Weights of a small GPT-style language model, trained from scratch on English Wikipedia: 12 layers, MLP 320 GeGLU.
Each number is 200 + 20 x the weight over the matrix's rms, rounded and kept within 0 to 999. Layers, rows and columns count from 0.

# up: layer 7 MLP up, 320x128, rms 0.0917, rows 48-54, columns 0-63
# down: layer 7 MLP down (transposed), 320x128, rms 0.0322, rows 48-54, columns 0-63
# gate: layer 7 MLP gate, 320x128, rms 0.088, rows 49-55, columns 0-63
up48,202,214,176,193,171,195,192,199,176,181,195,218,211,210,212,176,194,208,207,191,221,192,215,203,176,200,193,210,169,237,187,185,142,259,221,213,186,184,198,206,181,215,182,187,217,193,200,243,197,202,209,198,164,215,217,191,183,202,206,209,218,165,161,212
down48,191,143,216,191,178,227,206,221,214,182,202,214,212,217,209,205,186,240,196,202,217,195,191,205,230,151,221,214,220,204,210,203,208,198,199,183,210,195,214,205,177,202,168,208,179,196,165,187,208,190,189,223,180,231,195,242,188,187,201,175,190,197,233,205
gate49,183,218,189,211,178,161,227,163,240,181,182,212,223,183,245,222,198,173,169,198,184,217,188,219,225,190,203,177,183,194,180,212,183,214,206,187,205,202,277,193,200,195,176,198,234,212,194,194,191,178,214,210,176,181,185,197,220,216,207,225,180,219,153,170
up49,206,180,194,177,234,190,210,246,228,199,188,225,202,173,207,203,234,202,186,237,213,209,227,171,259,207,175,189,213,189,242,194,210,182,222,196,208,188,180,202,166,207,206,223,232,220,203,181,165,167,207,184,194,178,177,203,166,183,207,202,202,181,219,190
down49,197,200,209,208,224,201,227,151,184,224,197,168,181,178,203,206,192,250,216,164,189,194,217,181,165,202,174,211,196,180,189,179,204,185,205,186,224,173,225,201,170,158,190,193,209,249,216,168,228,170,198,188,184,212,178,181,182,188,224,198,198,193,190,169
gate50,248,235,193,212,191,197,199,204,212,201,189,233,221,216,189,209,196,174,219,179,244,172,178,202,223,204,209,204,201,213,172,194,216,181,211,206,231,194,203,177,248,179,210,225,210,174,174,214,184,226,183,212,204,206,255,229,232,196,185,170,212,171,204,215
up50,200,195,186,232,198,210,192,191,182,223,273,198,214,190,174,164,215,221,184,193,177,202,157,174,189,167,198,179,226,198,220,154,207,205,233,180,237,212,217,195,205,219,204,211,203,185,217,243,183,194,162,197,236,213,191,241,183,226,186,208,196,197,180,195
down50,209,201,219,211,199,193,199,150,212,222,197,182,222,157,244,220,230,213,197,184,194,200,219,240,198,204,190,216,194,181,243,169,209,164,205,210,229,199,229,198,200,172,207,196,182,240,218,165,171,197,154,192,192,163,212,178,205,199,216,201,214,193,193,190
gate51,226,197,191,205,194,228,192,209,196,195,190,256,211,197,193,208,177,222,215,205,222,200,208,216,204,202,171,224,200,187,195,199,188,226,189,212,225,194,193,186,198,181,209,210,205,209,213,236,202,176,193,215,217,232,189,258,210,212,208,202,218,219,195,221
up51,188,197,212,207,221,198,205,197,230,187,242,191,166,260,197,193,190,206,181,152,206,213,198,179,204,178,209,228,221,226,197,176,228,216,173,221,204,236,203,205,202,178,174,199,182,185,190,216,174,191,216,180,198,179,207,214,198,144,221,225,232,227,194,186
down51,179,194,201,190,198,186,191,207,198,227,177,206,190,196,201,209,192,221,209,203,178,149,152,206,235,198,200,174,200,207,226,196,184,178,214,207,213,202,173,218,207,226,239,214,215,212,207,224,205,215,164,195,218,170,207,166,150,165,195,233,210,161,215,175
gate52,226,189,202,249,191,187,188,190,194,168,230,200,211,206,238,205,230,187,192,181,227,200,212,205,187,161,221,208,170,208,191,206,193,191,188,212,176,208,194,223,174,188,244,236,195,236,201,245,209,194,180,245,202,230,247,180,190,195,207,176,186,187,186,214
up52,179,238,180,178,181,179,197,190,216,179,196,186,193,208,181,188,181,232,221,180,197,205,168,192,224,181,221,210,168,230,187,240,193,200,173,197,194,225,201,195,195,217,200,202,215,173,197,183,203,213,223,240,239,158,210,235,199,178,197,217,234,178,191,182
down52,193,214,200,199,187,197,206,183,209,204,223,184,195,213,182,176,202,179,196,212,201,216,188,186,173,204,220,214,205,203,231,193,178,202,213,187,242,215,191,225,195,214,231,200,227,211,201,182,200,212,209,196,199,209,195,211,224,207,143,180,172,222,192,218
gate53,188,219,217,191,218,198,203,188,211,208,202,180,182,235,161,217,189,200,207,179,223,168,168,167,180,213,202,215,172,225,194,204,176,154,196,216,248,224,236,205,202,220,207,214,189,193,193,202,218,202,216,202,198,235,177,212,209,200,232,189,167,183,223,201
up53,251,196,227,185,161,190,184,200,210,195,173,205,188,183,193,216,203,218,220,204,179,220,182,179,189,205,227,213,180,202,177,192,166,179,199,218,209,226,203,203,186,172,207,197,223,217,209,191,189,187,205,217,218,195,229,224,211,212,223,216,200,207,196,225
down53,192,206,175,216,232,215,191,198,208,166,243,181,197,214,178,190,242,168,194,209,201,235,206,169,208,197,186,206,227,214,219,249,192,213,240,183,200,225,214,183,206,202,192,174,211,206,178,196,201,199,194,170,210,162,181,220,215,196,215,176,216,196,220,185
gate54,205,171,202,188,234,194,188,218,197,210,215,177,193,196,198,224,189,200,200,241,210,207,191,241,162,193,205,225,202,205,216,243,168,210,193,218,199,229,199,179,218,197,193,218,163,161,208,180,218,208,213,191,173,202,204,192,174,170,154,199,208,225,212,210
up54,201,216,187,187,209,224,217,218,188,158,211,214,240,192,215,172,209,205,196,198,210,201,181,197,196,207,203,185,223,198,206,178,190,203,170,213,204,179,175,188,220,199,163,208,175,211,188,209,211,172,201,190,195,198,211,202,186,147,197,173,221,207,171,214
down54,239,179,185,221,198,195,232,218,205,231,189,195,215,187,221,210,200,184,202,221,213,172,235,240,206,199,205,188,188,189,213,255,189,204,216,206,213,223,213,205,216,231,195,208,192,193,219,190,202,171,215,218,208,219,175,237,172,195,202,243,196,206,198,198
gate55,195,212,184,197,180,193,192,207,189,206,253,202,220,180,204,197,209,200,194,192,208,218,208,202,219,210,228,192,182,181,202,212,180,263,198,222,202,191,231,241,159,206,217,214,227,194,169,193,191,219,198,224,218,197,205,195,208,212,207,179,179,187,194,213